Each number is 128 + 32 x the weight over its row's rms, rounded and kept within 0 to 255. Layers, rows and columns count from 0. Numbers have three digits each. The size before them is the row's rms in percent of the matrix's.

# layer 3 attention value, 128x256, rms 0.151, rows 36-63, columns 192-255
098:101152165159164097108091188162190076124095158203103177125144101109108128110131138147107161157088215067091113151143119186121075108122134145156116148171072118109172135135085106111088104134079174
097:091154150164127166103180201102103157155171105087125156129118115121099135117160081132102171142104183157144085124123123135134162076136114150166109125154125162133126134130119106160173106144131096
092:166107045138127161115122179129084157145125170108134118126132144133148159157135165119134139180131100088130113071145122129145128099136176143063128133141106139090083181162121174174105123107157156
084:135106067149127102165146202104104120193172154128145097162109101141188133156169147168051089160091167100128127179112151146096117127120166112119130132170134164125069106153109148104127141144121149
082:091091139113155104105130078132173139165079176123150114146106119103118136057117138128171141115180115124145112103168187104139154097105124171133073141091132122070117203143164195091157105140182143
094:091110081156092107124141140120159112155133154129122099119178127102141167137139227167154140133087190146173126142124151147171105138105177087083102115075120170122151046106125090110111140176133152
094:194124102170166152156153157097104066124155147164172119117226157136161094132123147170134125156156094149134160161128103126186104117144114166088175081093081110092141155109154175141135135146082141
093:156161163095142104097105152141148117138135152115128091121123143132152094075138145102134105143153082176126101142097154165093113149129088107090073099146104125133148135111113113115039062119140128
090:158115121116138118137091206143179106086115145108093042161112189146151120102156147109121102156200124126073170143135185145128068104111096077091101069174150147059127085111161121182156140186103111
093:121096170141151133180097156106144189157079132128097072118183082146123171185082132108153105133115148176174106135116139069104102149158178129117120083129130155195099142094176188138124085129155109
109:188139122160154123144130098178131167116102089180065081105081161073098110119081092168150118042098146128160145109065103164153129102124122105105135129150148108094078148169144161076124149124108175
098:144164140102159112100101152130139133105161148162117145113199128167148085126162113106127061172157139120115201059124139086105186175176118122204116132122112117132096064151068078094148152151107102
097:150100125103071105167093113155146103135114204093116133102092129157139195127109151104132123123183092146050088117085110136196136126122102113125131161187144157119116145124114158115159093082072095
091:099135178132143111171066090113185123110169097092089185155125184156105140123102103122152103162139082101128122150108151095118146132062157138122131177105093074110191081118162217157145075122169130
091:125127108106181155144171140111161152135167115115133107117137125096100153131158160067141067111180110136117120079071131133107133101146068187095100170122129104096119120164144156094133142133114128
090:141139114100178147131132120103127101129134233196175142167141165100153126089111098092160111149053095183139144089167131068166157140132127133091157111121125087145141159138160092154078148134091159
087:100137144183140134130064090071114193186090108103085175160166142068135181104146150152089134127104110126094124135106137149148168128127087097122157094099127090104132121087093120109071086141121117
094:128134132159126070116116105084128150097121153123133126128143101133119129076169142070114109127141099137109177113175103138158145122122119109138132113196161070152134167164094086102098128109133129
093:125125143139156100179164142105153129131162165124152140119156135096120150146171178110145104118126111122208144157124176137185080119102077135085077108133133114104097134081137132160122132090134144
093:141105109152066195161117101115105141120219175087091140126130130157148128125076174174110081118130122120128173089168127121160121102096081133078209139090116122119120130151132130151156147157155130
095:152064122181143124144117103128164105103140157133144144101170078132102073099150108111134135117104105152185190099128086199036184163073053145083138196147131182162143115122134082183115123086120134
088:149160104136142152121109152087159111099090165147133162135115200117144096136108095142117154117114102151084127179114120109164076111149128113137164143148115110166094145162206162164132131141135147
090:093193153188115097122083079077125195090147118187107093148200145143096112143114095119147170164107125152131091134121142157145110088149107121170125113130201109124123153107120103140122090123108186
094:234111148086139108148114154153122091133177138159118103116144106074151124147108117087090117116125222077147094083150173146162082169136152052098104133090117115150125072117116121131115118097118129
088:094180121139148159151130103154130115182102095163087166116077148134101084185122104087097135125116122181185113096142142159174144103087146137126074172151059167024098110074162144127103107095114161
094:125160075101152096161149146080119176182074097168126154163108158123136122129073097182186157151099114121113131119178086113074132140096068125135132175157147188140170152087174126091150150094117118
087:169107134105100103130150166167136122179162160158093115136136159102131172161164108119073111139135155137142084141063225102145136115112127148105070121152173101136086089188130126129087162102150149
093:146104140094139163183116080110078184101125186176115143170129172109112171111112140187096113104126173105135121123109134137218166118041164143193177109109130135076165167145100122161188159184107080
# layer 3 attention output (transposed), 128x256, rms 0.205, rows 36-63, columns 192-255
101:117123100120117075066140122129167133180104098160173110108082071112137108132112139155101137110120155120180108173159100119112159150124147137181117137119125138152159094142092113130101165155095160
104:088090149097150094135118142163039128135134141106191230122120092112095133087183181149130100088119110124130086100138086154137167125096109086148192102107123127197111157101109112148144134095154096
100:145139090168139132072066115101115103125134156139149194141145112128137149119114142072103183099103131125112162115162087123161092061099133092094126172130120167065139110124120127095072134020128129
097:136128132168120144197164179156092131166099120128070152095107139144164105100156163059121131104111119123170159078107152072089117139109105122064120104131123138133185117170121139099109141160169135
088:173152101145114113147118109097113127129206190144180118174139170099136145102109093162163136078114154163103127143154149132110097103096138136158072098111130162143101079130147123133163134150131123
102:161125165166204115146171052148144106151114169194104120105117152104147139151128163132152111175095132111189120064107160168139057135073120117128090113108129131094150158100130079113151147159168194
096:180133102155113137090110198091126124140119138113122080076128118178133086050130159125098096111098102158140145111158169115092125070147199144170154135099112067113167101120118168133152176131127181
097:096183107122131063076125177192153099158144095100132162104085083121138083072156124169088111121118109142062078123148122160122154154113177115076115116110097151135187130084162168120075156156128140
094:093140131078077132112090188121191076130085188085095115143125143143122119135113160123098141143142131100097130165157148101146091134069107123094093067093161097093184089118085082167191145128198064
096:123132205108150137181077088104151091137128113113175143132109136166051161129121063149141126103166113119118156135145133071103095102094174108139134094142159109114127116093176180048104170099132086
109:134119086102156137106158091083106150102110097178102109108150117090078144114148136124132149101107194154125098183122121186164166168132135094116127081122111124153104144104092113113201113064116093
106:117092052162134138066092158101155127123064118068125130148199135163127126186136099145131149106161133119192109155086151075067151138144115109108102146091160089138108124066125105148118135084152140
103:084137131165163104144111154094137064124084179150109127112126157116141135118096099122126109130100133147140107114151136174160170157129150111109148114145121199148151092148200149118130086144084133
099:107130171118146111132127056155135154069105153111104137181096143128118123110143172108119156182128116174149159123123052137156100137160088130126110200123112107098129157118110119116201153076139141
094:097137163161160161117135155138099158125141129170154077148130166116101129118120130131153168065132125162081131084142101125220192098089121157072109150094029079110136135096111074154070142083125109
097:149113102099123172106077149088101162112174144115082087112122172128111119101162190136136072145137205126060132066162187093192111140113154152094106130150148164145131102125108110133129104144123134
094:096157228167127104092108140102121164128121146155132205131154102099129083135111067169121189106201146104119071123158154165122173092125115041138148121097139097152100102126137125128121102159124144
098:115156161147156190170153153079158129108115184139141140153149167135131170106169122126112124125127128164175114120106162121104148067177129039137150089158095145098208123127118131101072129129153142
092:121211148127200077145095142129058106145173167159120122121125168110113109100145113186182098069079130099130146098207178138104103136159082122140111104149060141121152124116137126110113127099104112
096:116140176178118167126115085136126145117171145151118105117109061148123136085109199151149109120159141158118170102137132152162171077236115116091192123113129160143082053169157118161110115117143157
096:165037163172112109080151142157115160114077103150151104148111186111145096114101133109156116073110117107141166131084048137099139081081117131135153136090148131135103154125093162131093087071151143
097:139148107108096028113129127104130158158104167142122097137080187149141113099127171114131171190066128203102119163112119078113124155096116132111148150053126099142146103138157105062097138141128165
096:122177130153098175106092137138172131127159097110092105178160117196113113123146115104084134118118113117166116147105110127098119069132108103097136155094187119125130143110130081084141060172144191
101:092092120142137122160176110149165070175099106125027183165098150151128174098120082165130104129119139098137086071137138052125145172141118084110178158111063129090170183100155170167085119081094122
099:127128158133126126153137075150125101049137087129112131232144231096162110083176068133146134121117068114115113150066097130058110145105060141136101158133146160154099179090116171124100164165184140
099:109184089177080120143122134061156104094152098134112140141134090104108128153154171083160148171103103091138129104170138154121130171159132103150130154070100184136151103081088154092107128120160070
093:129168093192127108091164119133091112182173142114116133091109071131140126129136146151162093122135112136101105120106157096119072178089122113123079126161091066182151153164103108125130119052134145
096:166120123090131190087132094121145143071112149120063149148194141148165124095132082137191122168162106134144156160165131131136090137120107159116168096098091156131167121147108129102093074174103142
# layer 3 attention query, 128x256, rms 0.146, rows 64-85, columns 192-255
102:103137126095138097141132093144117122117141126116141117132151114079096095132074125149060123137119158165158045138077169180132118147084159131147093107132157120092086101189105105124106094123143138
081:117142114138209109136135111121072185116150154127084108156128146121055107183075123123097127134087126110106145196104151110131156127106166058130084110127087140139103174074155087214152177146158089
103:139104170158139181116153121152153174214103138124122139118170122197136116131140112122197150141151070096138144118155128143169123100159092114085112172124132155171151151095119068117133122108106096
078:131214195113122109111121135126150077085120112140204171157099144081125137113169176138151098090134092086108097074128089115105114125137125153103161129124106127135145121119144205056122125131139164
104:125112157127135174132162088210130107152111133163158128161158118198094153089166142139183125130143111189134086187168106135068153125154091139096129097113079153128121136114162155159108175167106140
095:136157136133150150123140165127153151162145163112148096126198146180122156129074124102159148116121135039116127125122126169211104085120127114071150171129169140167178081133104086106103177090194100
085:144137184127141144119192115144132125127147147150144151143153082174123112108178176164168116077125071115185101090129112124117131124161107107071139117062098118135083132111162144155107176135116094
087:141114144141091149116093084105145129097162158165118094077148094088117146157132142100170089135146160184143113157157077105066159084197131088112111156089189108124116098120122135134135131189157137
111:163069129148151136094127115137114131095158093124154098097121174129118098173102111076123143132080147143127064105126140029134130135140134126197144114153111120094085102132117135088127090139131159
113:178143097135084138138108111124090152112057182131090141136075108157142113157133117107143151103103189137146155226157135124168133150126168120112100118081132114145146103146117138143134140117069101
104:086151141107084118152201177134162137146170134105141141134144078121154142119117200112149139135191147097149205133140166056180116061123140122132123133147159123086177106090116171130090124159143128
110:110149182114117152158163091145096140128114155141121191095133129089106100169119158118149066108106076174128104116156114172117149148138175139185066053093171134114073156163107146140044144170160122
108:158113151092162064098151074131111168100158136139154172124131140119099163089067131134120076120116113111170115110084118101120124079125131143145082119112044106188104130158108144098118153107106110
118:168078114148092107212131152138174171119170104136138126110138127162115124136089126146093111131155171081104102138159079147113118167108123204124107145015144023098163108110139120117164090100111097
109:102061161145100112169172159080107067137130154065147120143084072076125056125099138165104151111173142152178146113096128146114164121123146175153140156162110105108166109164091078114037205173106149
110:104051143082097103089097104158182134185090161141163121114095131087150170115116071111165119087128123172071142188150130136097125148096122141161189132141136157121077117096140174055161172151152135
112:128073124123138136080097064136108179146196209133182094077144156135149146130119114122153097092104121124165071078086119101107088090192105136094105153182151114068141099137116115116124109112143082
112:139195099187095187140116132126120130158093186074115141143147096071117080159161145188163154109098136145103114122142189124098143188122153103073145132136107092103136076125151146116078087124152169
113:130036109088137150110111151127132156114126113127140132118107146179207144131152161099151135175123109145136130167102089133125154219123151144156079139133134127163170117138138170096187109152127142
113:091104154144081124129157110120134080163161071149142191148183129163178151162128154124164186182144136132125132161057113126124097105104138082104073141112134137068052149149129108088108115107130076
110:142140103162108127128092126106132102096155179126124116120091114117163122186149097155137094124141137191097108177148097125143182099024172139134097123089132115143122130211098122174141140126116138
107:123099162152138170133174162132163141129165187174114168127110149160156153081142107106156132190121144128121143126127140170076136142132147094143181178103150099133091067182190123115095179107046117
# layer 3 attention key, 128x256, rms 0.15, rows 64-85, columns 192-255
082:171106150133138122129144090119142155070157140141145124169123121140086128138149084135091134081142120162142129174129072170098176183141101162163103160160091182099080132122146168166121133189169123
095:156114069110141106088106105119113138107181099138136102108115168098155132150123066121120128147105138138103087101115078084119146180148102167148073069200150188122139069143115135144150076093130173
102:128111121153104154137135146141131114135122090094111109110086126132167156116193104104130098098130111114194169087153161110205161075136132179093144082107125069154128203150176086140102086107156122
085:142111157090098139121133096134123102139123055127082114120133104162066120158162136176102173155041139137140174187124164146194145157089154143111134098149161206080131142107094130122155093108124099
111:176145104118097123181112139147119112097139129182086129125129072115147152137107142136180123167184086111094100103129146102112105126159143133090144096111116081135105128176084117196139102106114126
109:144090195094130141147131132109103149075140112119118114128096168150135138152195104122063129142119119137107107099126150099111114154156148157074101036098137132090138126128119062155135129154074125
124:113112131167117159046156147155171144171086145209133146085222090161103164126126153163146155102173106077177121156188106136131134108147155157121120213137103140184166136098130145104179100134129126
104:112159120099166119136192208113134170123146172155083081139150153129132116135138116156082101091071131152100119165110146081100087089110114063175036152118141160142085111128150133137117116124108132
104:080176125173117154106130138179171113121101160128118101076140137118176071154159108177074047105066137096096124086150089146185145161147060142116103157118142103161099162075159181118131141093121090
110:159156135102082133105099156094113105098145160088145133165184134107054168112128084118155142096127107164093085118103156130144068112094100148129145187162118131073101114104085126167064085101091167
102:129077127103112100148092120107139151116132182131087109125092128098105163149124161083074048079137135148120111114095105159077138089142134145118107147139160141106113201176164099149119082090161082
109:089083151106098087141128161113105179171100128117165147179118100120127103053073111138177078184083147115173177107123180136146064088127053097070129055097174148163149127087180090123129116129137109
107:139161157121113161093177166110104100140093158139144126079115107189087092140140113120117117122133169128112163138164169132121116089156176122133129122118134053121191130094119126151081124141168138
113:101169097142132141128158101100171111152102178127138106195147094141097066141108137142167150084115140103127108158160140141120160104136129177131158053171115112138138127072101175097112093129173154
107:136121109088122137090128132109111132108120144135180121136116079144131149104109149057110095126095055052119140221153139134099087132121090200108097156126150149112129133148103190099149062195128133
107:151149125144101127156068160136092138131116086158159136139131122158187153144128150147111181126121149106110112146162052107129109083178101059138149136137140085095085128129154135176134164160128152
110:125136154085123130163091081105166137089108145117146187096155155162122144179075076133125127120138131149085098074116060172074192092195138079103149129115124110156143146099090148115162105147178145
109:097058150085125108086168152161148113174095117106110132146186155128122142120160131126112132096104073083121130100140135110203137098149172101142110083132093123095132176163121158118140145184105124
108:186151162134136131143124165089110096126180100145114108168205130104118166057093078184111133111165171111127089123179118090130130094093100121129082155132119163157090135071126103120121127182168141
108:084138101099158127072152082106100145173106130115103117113078136099129092163141175123141111163104088144149054092054067180134179142095135082173131138150103090121148095179118122153141137155129182
106:124082148111154100178101154127092084164159110085145083150104157161137121090096133110176129171135081162092140136121076118097144131151134084103090121132142059105152141084133066112151143154077110
104:129201121135104054084134116105073125155199113148105147113133155130127061179145122105066137085064131149140099147139099139163151115144145197167172097082167099093136129120093094150162148112164111